Each number is 128 + 24 x the weight over its row's rms, rounded and kept within 0 to 255. Layers, rows and columns count from 0. The size above them is the row's rms in percent of the matrix's.

# layer 10 MLP down (transposed), 1024x256, rms 0.0459, rows 163-176, columns 0-255
size [111 107  94 104 100  98  91  98 104 102  99 141 107 106]
[[144 134 126 159 153 128 120 118  80 116 131 114 163 131 186 103  85  93 145  85 117 193 105 143 137 102  89 127 115 138 102 162  91 124 134 119  92  79 109 103 126 141 154 127 120 121 134 137 103 178 166 109  86 192 100  83 116 120 121 105  71 109 180 153 137 162 133 116 147 118 117 146 138 111 149  89 112 138 149 132 170 128 130 125 116 115 142 148 122 129 129 137 142 130 139 143 148 141 100  83 125  91 152 146 122 142  92 126 111 111 122 165 108 125 167 150 185 123 139 158 111 137 142 160 157 105  87 106 113 107 127 146 149 115  70 117 139 122 150 143 136 155  94 102 150 133 124 145 165 144 160 120 146 167 133 124 135 116 156 139 125 113  81 123 117 116  59 150 138 157 101 118 131  89 149 116 112 125 138 116 159 153 113 146 129 144 127 107 110 133 119 157 146 126 160  93 126 133 203 117 131 142 138 171 115 130 144 110 141  90 137  71 133 100 167 115 131  86 102 160 120 137 127 118 113 127 108  88 154 106 130 123 130 140 131 128 106 160 174 138 131 139 103 148 129 131 146 148 135 118 132 149 137 121 105 135]
 [120 142 114  57 135 163 111 164 159  94 120  98 116 134 139  87 151 149 106 144 117 140 125 155 127 121 152 136  86 119 183  90 117 144 110 137 138 118 125 111 179 123 145 112 112  95 123 148 152 132 121 139 192 135 121 112 119 115 148 146  95 158 106 100 133 119 137 164  95  77 168 136 132  92 109 139 133 166 151 134 110 140 105 128 122 121 106 173 126 168 132 100 104 151 131 141  78 125 117  75  88 100  94 147 100 113 149 143 152 143 120 117 190 114 153  96  79 124 109 135 129 128 155 119 120 148 143 120  93 108 146 177 108 114 141 129 132 151 154 109 135 123 136 147  79 112  72 118 173 121 146 102 144 116 153 149 155 112  83 134 143 158 122 152  80 143 144 112 144 152 119 140  83 164 120 138 146 164 143 127  88 119 107 136 137 150 158 177 116 114 153 141 121 152 138 133 151 128 124 116 131 120 143 105 167 177 164 113 120 125 110 149 142 144 131 117 114 149 146 113 137 129 150 146 134 117 125 105  78 119 117 171 118  98  71 113 150 116 106 121 127 113 147 136 129 180 130 116 124 158  88 138 151 125 103 120]
 [126 130 114 102 111 126 128 153 158  77 142 131 138 155 124 126 133 127 142 126 150 139 116 128 149 119 104 149 176 122 167 138 137 123 109  98 149 145 133 117 125 109 165 122 111 126 176 153 137 107 131 142 117  90 162  97 134 140 130 112 159 137  84 143 132  95 135 145 106 158 117 133 110 106 140 121 113 132 143 125  93 159 155 157 110 114 150 107 131 101 138 117 143 118 112 111 127 165  97  92 146 131  91 105 118  98  85  58 106  97 108 120 141  79 126 143 104 127 133 117 161 142 185 162  94  98 161 157 109 102 147 110 139 152 147 100 121 127 115 150 105 160  92 159 163 113 120 123 131 153 159 173 130 100 152 145 102 116  90 127 144 110 154 133 114 119 151 143 147  90  80 114 126 114 148 165 176 154  97 133  86 124  62 126 131 172 140 117 136 115 175 145 173 140 188 149 127 125 104 142 126 183 123 118 107 103 147 154 160 164 122 131 100 103 136 111  89 107 151 120  89 165 112 147 146 151  87 115 139 114 127 106 128 122 126  98 162 135 110 157 145 159 116 141  73 147 113 121 124 162 148 149 103 113 117 157]
 [142 127 112 115 112 116 131  94 135 127 102 117 133 152 224 158 153 116 122 110 116  96 150 156 135 106 107 163 125 113 119 179  87  84 142 101 122 128 124 118 165 124 119 129 113 145 101 140 115 107 180 118 133 146 147 129 162  79 166 142 134 141 117 144 137 120 154 154 128 135 165 140 121 160 126 126  92 123 157 193 117 109 152 131 117 115 146 145 134 121 138 137 103 136 116 163 133 139 121  82 124 148  87 114 143 104 116 166 142 126  94 185 140 135 142 100  94 151 118 154 117 112 111 122 136 142 128 118 159 121 158 129 152  99 130 107 130 118 143 150 103 126 111 144 112 134 145 161  83  93  93 150  97 120 119 129  96 146 121 125 130 140 153 133 138 159  99 108 117 140  88 173  86 124 135 144 146 107 118 105 135 146 127 136 128  80 145  90  98 108 144 116  89 173 165 109 134 210  81 173 114 112 109 117 102 138  91 140 137 127 137 114 128 176 132 113 134 132 124 146  99 130 121 141  77 127 151  95 108 117 124 179 142 100 135  87 129  83 103 152 147 107 118 154 142 118 100 110 171 110 149 141 129 169 123 135]
 [121 144 122  89 164 134 136 126 152 115 131 102 124 100 112 129 124 109 117 145 112 140  90 155 123 132 150 143 129 192 118 112 113 112 154 119 136 129 152 116 160 129 140 113 165 114 108 132 152 106 115 143 135 124 132 128 119 107 104 133 167 133 126 134 115  97 183 115 140 138 130 163  75  88 159 106 151 121 121 106 100 119 109 126 134 143 157 131 117 165 113 178 111 119 107 164 119 130 147 150 163 107 120 142 122 170 107 146 112  99 155 140 167 162 124 125 122 137 128  92 142 103 183 140  94  90  79 143  98 107 125 168 161 104 134 144 115 157 144 126 113 123  88 101 111 134 143 149 107 164 132  92 100 145 148 153 115 146 151 161 127 143 157 128 112 104  89 164  92 107 143 106 144 150  65 170 115 142 134 115 111  81 102 143 143 113  99 121 133 104 124 158 152 111 155 142 139 122  80 166 114 121  89 128 133 113 126  85  75 103 139 168  83 101 129 175 122 139 160 138  72  74  94 134 144 123 156 117 123 155 139 146 183 129 125 140 156 147 123 149  98 115 182 147 125 143 125  91 117 133 100 100 152 121 114 118]
 [129  86 127 122 166 117 173 158 120 171 133 144 122 117 134 131 109 160 121 126 122 116 177 137 154  89 105 132 125 125 139  92 117 117 122 143 138 112 146 117 123 102 148 126 113 115 155 157 124 121 148 160 101 161 161 143 115 129 122 120 117 169  81 128  84 143 101 155 116 137 160 137  91 128 135 138 175 123 141 153 118 118  93 115 191  97 108  79 140 105 137 132 130 174 164 122  90 140 147 177 140 133 146 129 172 143 142 142 124 131 142 131 145  85 106  97 128 142 149 122  98 107 152 127 133  83 121 133 122 110  83 123 131 140  74 163 138 121 131 103 120 127  96 148 125  94 136 115  90 120 168  94 172 119 132 161 151 143 118 147  76 124  87 109 132 144 123 138 126 139  84 119 143 126  97 153 124 123 107 131 102  97 148  73 129 120 115 217 156  67  95 117 126 117 113 109 154 133 117 133 102 124 120 136 117 127 100 130 123 136 133 116 121  97 131 137 134 106 145 139 113 156 187 176 174 145 117 100 112 150 119 156 126 164 153 123 150 149  98 140  99 101 130 127 130 151 137 130 158  69 109  93 117 103 146 135]
 [159 134 147 130 135 125 134 133 137 172 139 156 122 118 131 108 155 157  91 138 105 121 135 135 140 132 115 142 134 133 177 109  84 104 135 126 126 130 111 106 138 164 147 140 153 109 177 157 100 167 115 105 102 140  68 120  94 121 132 136 145 138 155 136 120  91 145 120 147 129 143 109 133 116  95 133 100 116 139 115 129 109  90 154 168  60 122 181 149 150 114 167 147 141 115 152 107  95 102  89 167  93 139  98 124 156 161 118 125 124 121 127 133 158 143 108 100 111 115 110 161 132 107 106 131 146 115  47 146 106 153 162 146  86 162 108 208 118 123 129 101 148 136 103 152 127  88 127 134 115 149 122 112 127 151 149 123 114  85 127 111  99 100 114 111 121 136  96 155 145 143 126 158 145 137 119 169 142 108  91  94 119 100 116 136 157  86  72 128 142 128 138 132 132 116 108 121 145 135 148 152 122 122 122 171 162 143 129 152 130 181  97 154 116 131 158 143 130 165 143  98 144 148 109 147 103 143  64 143 169 114 144 122 105 143 136 170 121 116 175 121  80 112 117 152 140 147 118 100 133 102 108 107 128  98 127]
 [141 121 132 100  93 129  94 142 102 115  99 111 104 116 137 143 156 145 162 143 141 138 123 153 157 175 145 144  83 172 126 115 133 104 132 141 129 167 158 190 158 121 101 153 134 136 134 120 155 120 102  93 151 125 139 124  93 158 118  87 124 131 134 182 183 145  98 136  84  98 126 184 111 127  94 108 116  95  74 114 100  71 114 132 118 154 132 174 142 123  73 123 122 133 144 124 155 111 147 152 113  97 134 114 103 121 143 105 129 143 163 135 112 107 120 149 132 127 119 147 127 147 119 147 157 116 158 102  85 141 134  88 131 123 138 112 114 143 122 138 147 127 108 103 135 118 142 121 136 140 154 133 119 118 143 113 134 139 121 147 116 134 134 129 155 106 175 128 183 118 161 170 148 138 124 109 126 133  90 150 106 134 180 113 113 159 149 142  99 154 145 130 133 120 126 168 110  82 168 176 121  93  95 157 110 140 115 119 167 123 121 100 131 147 129 125  99  66 147  93  91 125  98 114 113 162  96  86 126 131 148 119 119 172 120  67 118 121 160 136 150 115  99 139 112 146 134 108 168  95 126 142 100  97 161 135]
 [ 80 133 108  92 127  83  78 117 107  85 157 144 138  98 123  83 100 116 148 166 127 103 153 139 149 119  97 122 145 136 147  85 159 126 116 161 165 102 143 133 117 142 101 141 100  97 142 138 130 160 124 106 159 117 143 100 145  98 101 146 133 128  66 123  89 153 148 108 125 115 165 159  95 108 107  94 110 117 141 200 110  93 164 112 132 161 152 134 137 153 134 162 136 144 129 134  84 132 126 120 128 142 133 126 139  99 121 124 139  98 110 103 135 137 127  81 135 106 109 122 121 156  88 110 137 123 150  88 133 162 121 138 134 117 139 101 124 106 134 116  76 127 155 130 151 123  99 127 128 101 108 135 124 130 143 140 140 128 137 165 111 105  71 130 116 137 183 138 153 118 112 146 128 122 155 162 139 183 189 131  83  94 125 131 110 129 118 138 123 172  83 124 145 110 124 117 144 142 106 154 127 101 121 135 113 193 148 137  95 133 112 125 138 131 105 136 168 108 135 158 151 165 132 130 116 156 148 126 168 184 113 133 136 138 143 120 173 125  95 127 128 120 170 132 129 121 151 163 145 134 177  72 122 122 129  97]
 [108 161 135 125 167 146 168 111 126 114 137 100  83 137 145 106 192 152 137 168 149 119 122 131 140  93 163 144 123 120 171 140 104 151 143 105 183  70 161 141 141 145 136 136 138  99 141 155 150 171 128 110 164 117  80 154 146 111 113 103 131 125 134 126  84 187 116  99  87 167 136 130  72 102 100  76 126 101 100 136 134  92 150  90 133 113 136  81 118 124 120  97 141 109 150 150 159 116 125 133 124  99 136 132 139 139  96 100 117 113 105 117 103 108 133 135 119 141 155  86 118 156 149 128  67 121 170 155 152  99 127 136 141 136 147 162 149 116 126  90 174 164 115 137 102 113 130 152 157 143 164 127 107 157 112 109 130 119 151 102 135 141 108 185 133 112 103 122 134 103 106 139 136 123 109  94 138 121 160 130 115  88 143 113 149 134 132 136  94 119 125 112 116 107 142 144  98  77 101 154 116 178 168 143 140 109 170 139 130 104 156 133 126 105 141 118 128 145 149 112 140  72 111 155 144 115 120 166 109 146 149 129 145 144 107 158 132 140 139 142 128  85 126 120  85 138 110 101 134  96 150 102 141 136 120 132]
 [108 145 122 155  92 107 108 128 129 113 158 109 102 102 114 139 127 138 120 120 125 109 160 127 135 160 108 144 113 174 147 141  99 143 136 157 108 117 103 112 132 125 134 140 152 138 119  90 141 138 125 122 135 141 108 151  95 115 107  80  97 155 125 141  96 153 126 135 129  98 149 140 111 111 120 169  77 155 144  77 126 130 150 108 142  71 126 117 154 121 152 102 132 129 158 100 174 115 138 149  89 103 153 176 115 123 143 136 191 165 122 129 112 156 115 138 155 138 131 123 112 130 127 133 126 160 117 159 128  94  64 121 168 131  94 141 103 156  86 111 137 125 196 143 134 138  99 157 139 111 104 140 125  84 122 116 128 141 126 141 105 128 136 139 118 134 119 126  93  81 117  72 131 157  82 130 109 151 140  64 123 127  92 130 166 123 160 164 135 123 156 116  86 131 123 113 107  94 138 142 141 122 174 121 152 130 168 153 119 139 159 134 157 217 156 139 154 100 113 171 143 124 131  91 140 140 124 130 139 126  89 127  87 126 140 127 127 138 132 160 110 112 139 140 152  79  90 138 143 144  79 142 137 100 117 117]
 [114 124 143 126 140  91 149 140 124 140 131  96 161 158  89 130 148 165 103 132 149 142 147 148 131 124 147 126  77 124 161 117 141 116 141 154 106 154 134 171 109 109 122 166 136 122 113 118 112 149 149  61  99  65 132  97  95 141 117 130 125 102 107 122 148 134 125 143 106 117  94 113 103 139 139 101 141 111 165 136 130 114 123 103 137 140 117 104 162 159 157 128 121  85 141 121 170 105 147  84 113 131 128 102 148  77 106 172 161 131 137 149 114 130  97 154 132 108 128 119 105 161 126 107 137 161 134 143 138 129  90  91 158 142 109 114 112 109 199 133 108 126 130 128 155  83 133 142 122 179 136  99 163 117 121 122 142 104 168 100 130 143 140 120 162 145  86 128 164 149 133 105 122 145 118 127 130 116 143 151 139 127 143 122 172 119 128 113  95 157 147 136  93 133 122 150 110  98  45 165 110 136 146 120 135 177 142  93 157 172 120 118 131 127  62  98 152 155 132  75 126 111 150 132 111  94 150 123 131 117 148 117 149 143 126  98 173  87 101 144 122 142 147 120 103 137  98 141  94 183 122 148 163 123 137 144]
 [113 109 109  94 134 160 144 138  68 100 151 122 139 123 136 143 159 129 156 109 127 162 161 148 115 148 109 101 125  69 114 129 159 151 159 136 111 151  96 162  98 157 120 104 152 143 145 159  99  79 108 126 102 151 110 141 156 109 104 129 120 147  91  80 116 140 152 114 152  78 124 104 127 114  95 113 108  93 149 143 123 145 143 158 120  98 152 131 107 142 156 116 172 132 110 142  70 138 138 171 180 145 126 117  72 117 145 206 133 128  97 136 151 101 141 110 137 108 109 133 139  73  87 136 128 158 146 127 145 123 150 133 171 101 137 142 100  89 115 107 160 131 147 183 129 144  92 139 125 132 127 142 145 139 147 128  80 143 124 133 133 151 106 115  86 122 125 120 126 175 168 135 122 133 143 130 117 110  96 107 124 151 149 127 138  94 167 111 145 120 136 124 131 154 109 157 150 137 118 120 109 141 152 156 155 146 172 130 110  97 134 123 114 131  75 116  94 131 104 180 156  99 148 125 130 131 124 169 108 119 138  93 103 183 133 147 117 115 139 140 138 100 114  96 108 124 155 108  93 126 139 174 129 139 115 117]
 [124 109  92 146 113 128 142 129 111 171 149 147 105 121 146 133 168 147 136 149 139  58 140 134 135 195 131 137 155 145 151 159 104 119 118 169 131 108 110 107 133 119 103 155 113 107 123 122 205  84  97 126 161 111  98  91 126 159 134 158 149 103 137 132 139  98 147 145 161 103 125 128 139 137 182 144 102 134 101 127 113 130 120 136 101 121 149 108 126 116 129 154 164 124 155 114 124 160 146 159 148 135 130 128 124  99 105 111  86 143 142 115 116 100 104 122 108 114 159 121 133 121 108 105 146 127 127  99  97 149 106 150 130 129 126  99 132 146  84 172 135 106 102 134 126 108 119 137 133 105  67 129 159  83 105 141 131 131 126 101 114  80 140  98 101 151 163 124 119 139 128 122 101 136 102 141 124 115 154 132 154 139 147 138  73 164 134 140 128 124 140 102 119 182 119 105 110 142 136  79 142 113 146 136 118 165 122 145 123 168 122  71  82 156 138 116 129 154 187 177 143 109 142 140 102 127 136  81 158 106  79 162 173 138 114 136 113 149 134 127 160 156 105  90  75 158 118  88 127 121 145 125 126 129 165 121]]
# layer 10 MLP up, 1024x256, rms 0.0459, rows 164-176, columns 0-255
size [104  96 100  97  99  91 100 102 102 102 125 105 104]
[[102 110 167 206 148 104 118  71 145 134 135 145  88 143 133 165 105 147 113 113 153  96 131 148  81 116 111 105 210 110 118 107 108 153 128 122 109 100 132 118 103 109 141 157  84 175 147 111 105 104 174 132 125 117 128 156 130 129 110 137 125 132 139 144 122 114 138 108 143 161  72 145 119 135 131  79 118 131 121 149 145 131 141  88 147 107 135 106  75  96 132 135 126 112  88 105 165 160 132 108 158 119 136 140 169 153 116 117 162 122 122 141  86 149  92 170 105 119 115 158 107 141 132 116 121 100 100 111 104 192 107 107 174 148 115 137  75  88 138 130 110 118 161 115 142 135 155 159  91 112 130 134 151 159 136 145 148 125 168 138 154  82 149 121 169  93 126 132 104 143  88 124 139 140 134 103 114 101 119 136 136  95 141 132 126 126 127 120 146 128 135 108 158  88 119 106 144 142 101 108 122 148 154 146 136  83 104 136 143 137 121 103  81 129  99 122 122 131 132 119 128 126  79 114  93 150 134 139 191 125 145 146 181 136 138 126  89 116 122 146 126  87 110 129 124 129 108 135 138  99 124 147 117 134 142 118]
 [137 128 176 146 138 127 148 142  96 189 121 148 102 106 135 130  99 167 116 107 128 148 149 168  97  93 138 120 107 101 122  86 152 153 105 146 109 113 150 141 113 155 131 117 118 165 132 156 136 121 122 137 161 129 111 132 121 145 106  95  82 142 172 107  89 120 109 130 137 140 139  92 126 142 139 152 140 128 149 137 136 114 141 100 136 129 101 187 171 134 149 146 175 150  94 115 151 157 124 149 100 153 144 143 149 113 128 161  96 125 148 172 105 154 139 128 147 104 131 108 115 109  68  84 120 128 119 117 122 176 130 127  92  90  78 172 149 123 135  72 123 101 124 154 166 111 153 118 108 102 104 108 162 125 119 109 118 139 122 123 105 103 111 119 165  86 114  76 139 150 145 113 116 118 124  99 118 164 105 154 109 106 118 140 126  92 109 141 188 107 103 132 108 129  99  86 136 121 102 135 134  75 136 133 121 125 119  87 128 109 137 148 147 146 168 151 121 178 153 125 149 117 131 166 140 109 135  75 144 139 169 170 134 128 108 169 127 135 125 155 104 108 137 111 152 127 103 134 139 133 128 119 116  81 176 161]
 [132 142 107 130 164 133 127 120 134 118 138 178 104 131  35 116 142 108 152 136  96 144  93 109 138 142 110  96 136 128  78  99 121 133 124 165 132 130 145 135  97 147 142 101 147 124 142 139 129 163 100 120 120 119 132 132 138 178 101 141 128 129 147 120 141 115 121 119 141 118 132 136 111 141  86 138 156 122 137  76 135 127 120 129 153 122 116 104 165 123 162 156 100 108 124 137  97 128 119 135 121 140 156 136  91 130 148  93 161 122 170  99 150 131 137 187 130 135  98  84 115 174 133 129 119 137 150 133 114 109 115 150 136 122 143 118 108 141  69 199 100  94 122 118 146 153 112  81 122 135 129 116 104 101 117 130 164 118 141 129 140 111 120 130 143 121 141 149  96 103 151  72 130 160 142 137 136 138 119 118 159  91 142 116 110 179 162 137 147  91 125 134 116 113  88 138 137 108 150  87 116 135 134 167 173 142 119  82 125 158 166 135 110 119 111  69 141 113 122  95 152  91 184 154 147 113 104 162  79 150 154 115  92 132 111 139 105 143  89 150  73 159 166  85 132 127 128 165 101 138 144 129 131 112 132 129]
 [106 118 122 112  93 118 133 106  73 106 146 116 113 127 146 115 137 105 101  52 137 128 172 119  96 134 102 156 108 102 155 153 127 124 139 124  91 153  97 110 108 188 116 121 147 142 106 178 149 108 121 114 136 148 157 119 143 139 159 193 117 128 145  94 133 165 142 153 141 157 104 123 107 101 145 109 149 144 112 135 167 135 147 154 106 132 130 141 164  91 178 178 154 126 125 116 106 158 117 121  92 147 114 115 166 129 146 135 145 136 152 127 136  94 123 160  91 110 174 150 149 132 107 145 121 144 161  76 139 107 163 131 122 123 147 145 137  94 109 139  87 138 115 116 126 120 153 129 109 125 138 119  81 104  88  95 108 119 156 131  98 129 155 155  84 162 114 134 149 151 120 141 121  90 104 120 132 117  93 133 126 157 146 120 161  95 158 161 122  92 168  89 155 107 137 118 133 127 140 104 156  95 186 101 124 115 138 175 116 169 144 115 184 129 112 113 143 124 140  83 152  65 141 105 137 147 126 132 105 131 104 139 128 161  90 133  97 118 101 127 113 123 140 142 147 154 123 155 109 146 126 120 140 107 123 135]
 [107 149 143 165  99 113 147 142 155 108 160 104 131 103  81 169 117 124 155 118 125 130 135 127 128 161 133 103 104 104 102 149 158 107 133 102 139 184 128 116 103 138 123 113 149 173  67 149 127 128 146  81 174  97 117 143 163 176 144 203 151  91 162 128 146 156 117 156 166 106 135 136 116 107 118 146 135 132 141 162 136 173 110 153 131 152 149 115 126 141 160 157 113 166 107 126 130 123 124  82 116 183 102 122 116 110 143 136 143 145 112 125 126 107  93 101 139  99 108 102 107 123 111 137 143 130 102 155 151 125 155  81  86  92 132 125 137 112 149 105 115 137 150 161 118 121 119 117 119 108  90 120 159 116 115 120  98 129 126 174 151 113 142 140 125 102 117  93 133 155 143 100 114 128 137 141 127 144 130 130 127 108 153 160 159 106  93  98 151 160 127 163 139 149 113 159 129 160 161 106 124 112 103  92 163 182 162 119 112 141 157  94 153 114 116  75 116  87  95 127 132 105 111 146 126 130 166  92 110 126 155  88 125 121  77 155 117 169 148 110 130 111 120 155 125 120 133  92 121 161 158 117 165 136 111 135]
 [117 151 133 139 168 192 159 139 116 126 133 112 140 126 103 140 130 143 166 151 139 132 108 132 106 115 121 110  96 140 113 112 147 163 149 114 148 148 132 115 172 126 128  74 103 150 120 131 135  89 132 102  90 114 118 129 121  97 107 140 150 130 116 128 162 132  88 144 125  85 129 168 122 127 150 120  74 129 142 124 137 118 117 115 119 120 100 114 123 109 147 118 101 124 139  94 116 136 133 108 146 111 132 170 212 128  94 123 102 101 101 147 133 116 137 131 157 133 110 138 151 154 143 124 146  93 144 147 153 147 139 114 128 168  81 159  82 158 129 129 107  91 128 154 161 145 140 110 162 111  73 123 132 101 124 138 160 103 158 144 143 144 126 129 106  91 136 117  97 117 142 118 111 114 111 119 116 173 109 169 166 148 117 134 104 151 145 154 141 145 115 165 118 133 102 128 143 142 112  88 100 118 125 133 132  93 132 168 128 135  97 141 108 150 155 117  89 105  88 132 138 168 164 163 109 129  97 171 111  67 139 151  99 133 150 163  88 131 163  98 128 139  93 190 114 133  86 144 127 102  89 125 183  95 161 151]
 [129  99 132 114 141 146 109 146 123 111 130 105 152 151 131 113  97 139 139 134 147 149 124 126  95 106 132 141 172 126 131 120 129 135 128 137 155 125 139 138 134 105 117  78 156 113 133 123 135 153 141 134 139 140 143 140 116 149  87 116 147 113  92  83 130 151 132 141 135 156 149 105 147 180 134 122 115 120 153  97 157 156  67 151 111 114 112  86  71 119 154  88 147 169 144 159 149 134 152 125 122 171 155 150 154  91 139 130 161 157  83 117  92 154  98 117 108 120 130 109 138  86 148 141 143  94 136 149 121 125  98 158  90 148 144 130 112 132  97 127 119 127 113 155  91 160 142 107 134 166 106 153 115 150 137 170 129  97 120 106 125 189 166 156 120 154 138 124  95  82 129 133 111 164  78 143  83  84 105  87 126 112 105 154 162 116 143 110  92  94 174 126 122 185 130 135  73 115 114 116 152 156 125  96 102 123 138 148 111 109 143 154 141 106 140 158 162 160 127 129 126 177 133 151 162 115 128 160 123 127 147 158 104 132 121 147 143 144  68 135 170  95 142 130 129 121 124 143 161 125 160 102 134 108  82 136]
 [105 117 135 111 113 177 138 157 141 168 144 113  94 106 124 129 128 136 118  97 120  83 106  92 104  88 116 129 164 126 103 145 111 111  95 111 113 127  98 140 125 123 114  99 147 126 143 122 117 100 118 134 117 132 104 150 106 149 147 114 130 137 117 164 132 106 122 127 138 159 151 177 128 155  91 135  92 134 108 146 185 146 183 139 128 137 137 112 122 105 119 122 118 146 103 161 139  97 171 139 138 112 115 124 157 161 141 121 116 155 131 134 123 176 138 129 142 165 126 127  87 140 115 144 116 145 101 120 179 174 113 110 107 139 103 101 160 118 146 136 101 120 107  66 126  99 154 143 143 135 130 135 132 109 104 151 125 137 130  96 112 185  84 174 101 124  84  80 131 153 145 170 111 151 108 139  95 145 138 134 180 126 130 161 149 118  66 155  75 134 129 114 143 168 105 164 162 125 121 109 122 143 124 134 129 161 123 143 157 125 119 139 109 146 159 160 142  88 141 134 115  77 113 182 120 171  89 119 113 105 139 173 156 133 149 113  98 146 133 117 144 130 128 135 112 182  74 111 132 154 152 167 121 117 146 133]
 [ 62  91 133 184 103 138  93 102 143 128 157 117 135  83 141 157 143 122 145 119 145 126  50 115 118 123 119  91 128 141 133 156 125 136 129  89  91 188 136 118 137 147 154 154  70 156 131 138 111  95 124 180 120 121 123 135 147 147 130 139  78 148 131 138 134 122 124  88 156 122 120  93 133 145 131 115 121 103 134 109 103 144 121 168 115 130 100  92 116 147 118 148 132 129 122 116 140 122 124 126 103 151 125 113 173 163 131 157  89 179  85 205 148 103 147 106 140 132 163 112 117 147 143 129 140 139 134 146 171 124 139 130  77 147 128 163 140 132  73 129 113 103 165 142 122 111 106 110 123  91 150 123 117 107 144 130 147 114 156 128 138 117 127  93 151 154 144 140 132 187 119 114 124 155 105 160 129 123  71 131 157 139 114 125 132 138 161  74 123 113 123 124 131 152 134 105  98 135 154 118  91 125 131  97 158 118 117 137 113 143 124 136 115 117 105 168 178 116  94 101 110  95 147 155 130 128 100  99 106 146 113 134 192 115 119 133 109 145 140 109 135 151 155 114 130 100 143 150 118 125 143 137 161 111 141  77]
 [104 181 132 139 131 113 167 145 105 139 119 111 153 124 109 144 149  84 131 115 123 104 162  97 120 112 172 150 108 104 104 118 107 108 150 114 140 126  96 128 124 158 146 145 156 106 110 143 127 100 115 108 112 127 123 154 139 145 136 188 159 125  83  95 167 160 106 114 114 135 124 125 131 133 137 103 117 176 143 129 102 144  92 131 133 129 107 100 113 134 111 133 137 148 167 132 121  74 185 184 136 145 106 117 152 127 145 141 133 126 118  76 108  82 122  97 112  97  98 168 138 117 121 135 141 117 128 141 113 164 140 141 103 141  91 115 148 122 141 121 130 101  78 112 147 147  91 117 157 126 125 112 126 178 156 119 133 140 107 126 136  79 153  92 122  78 167 122 187 128 107 117 111 124 125 140 109 118 133 136 148 128 159 160 142 132 119 148 103 159  93 120 149 104 107  97  82 175 118 119 132 107  85 165 143 117 153 133 137 128 138 148 106  98 132 115 132 105 131 136 113 176 137 177 132 183 187  97  72 153 104 124  99 148 127 121  86 127 108 114 156 106 142 166 129 151 139 139 159 142 141 137 136  71 127 131]
 [114 109 163  86 161  95 140 163 139 139 118  85 130 165 118 132 122 138 120 105 152 136 149 140 127 108 126  79  73 115 119  82 136 132 142 132 158 138 149 160 137 111 125 140 150 118  76 101 125 147 146  94  82  76 150 125  97 156  84 115 126 131 113 106 159 120 131 132 112 100  96 108  80 136 130  95  97 110 156 122 114  98 133 117 118 156 127  89 158 142 149 161 123 113 117 133 168 137 182 101 115 126 138  99 136  86 122 189 129 137 136 135 134 176 113 138 138 135 116 119 119 151 146 115 128 160 138 107 136  97  88  93 145 147 104 110 107 124 176 131 106  99 134 133 144 121 152 150 119 162 113 127 136 143 123 121 134 113 145 138 156 135 136 127 127 105 108 142 137 159 144  97 115 152 154 113 113 136 155 158 137 128 112 101 179 134 116  80 118 126 134 168  86 143 115 120 118 122  73 178  96 125 121 135 103 149 127 110 138 156 131  82 109 111  74 110 125 181 127  98 112 117 162 146 117  86 155 130 140 141 130 103 153 148 118  91 148  93 122 133 103 138 147  93 116 146  91 158 109 179 110 129 161  99 132 187]
 [120 138 157 146  78 165 145 142 151  98 131 180 107 116 128 160  88 117 110 140 113  93 102  77 125  85 180 108 134 174 132 125 102  74 142  91  86 144 108 104 169 117 148 162 140 108 174 132 120 123 146 156 138 114 142 135 118 103 156 118 137 136 134 138 151 123 118 149 120 130  94 107 129 135 162 109 150 135 104 151 122 108 131  99 159  97  89 153 102 110 124 165 135 148 125 127 142 151 135  80  81 150 109 125 146 106 127 109 150 145 163 157  85 110 124 156 110 149 144 154 146 168 159 144 125 141 146 113 160 133 158 102 107 110 144  99 163 141 128 137 107 113 133 136 121 144 150 108 128 153 143 130 138 123 112 159 158 138 141 105 156 110 151 136 125 130 122 130 119  66 153 111 122 177  92 179 149 137 135 116 151  95  97  97 158 128 141 120  82 134 109 139 111 145 103 124 127 130  96  90 173 115 114 100 109  93 117 174 163 150  80 130 120 128 160 157 124 107 147  99 126 158 120 145  87 102 136 102 134 165 116 117 115 111 129 127 101 105 141 183 120 131 100 114 144  98  73 143 147 165 149 111 126  96 128 139]
 [ 89 127 114 157 145 129 111 124 128 148  95 117 164 130 102 129  83 110 102 121 137 126 113 150 117 109 115 143 128 102 112 146  64 175 116 130 131 147 117 119 122 161 132  96 149 121 106 126 130 163 121 136 118 107 113 126 116 108 108 191 123 137 126 163 141 175 140 139  94 126  88 146 111  85 100 181 147 107  97 170 148 126 103 139 106 156 148 109 151  97 141 125 108 113 110 131 152 116 136 149 151 134 122 108 146  97 139 148 135 138 123 127 105 136 157 130 157 129 168 113 114 139  97 136 129 116 138 149 158 152 117 115 108  97 120 178 155 143 128  95 126  95 154 128 116 107  74 126 127 138 155 108  91 190 119 126 143 137 155 168 154 124 165 144 132 124  89 118 132 146  75  99  98 139 144 174 141 148  82 132  84 132 116 142 129 176 182  78 120 150 142 142  74 106 149 162 169 192 164 100 118 103 133 102 130 148 121 114 103 110 157 182 106 107 114 162  93  98  96 101 120 117 135 134 188 138 138 142 123 127 130 128 128 135 151  77 152 134 118 136 107 118 148 151 117 105 144 123 127 143 142 138 129 109 142  99]]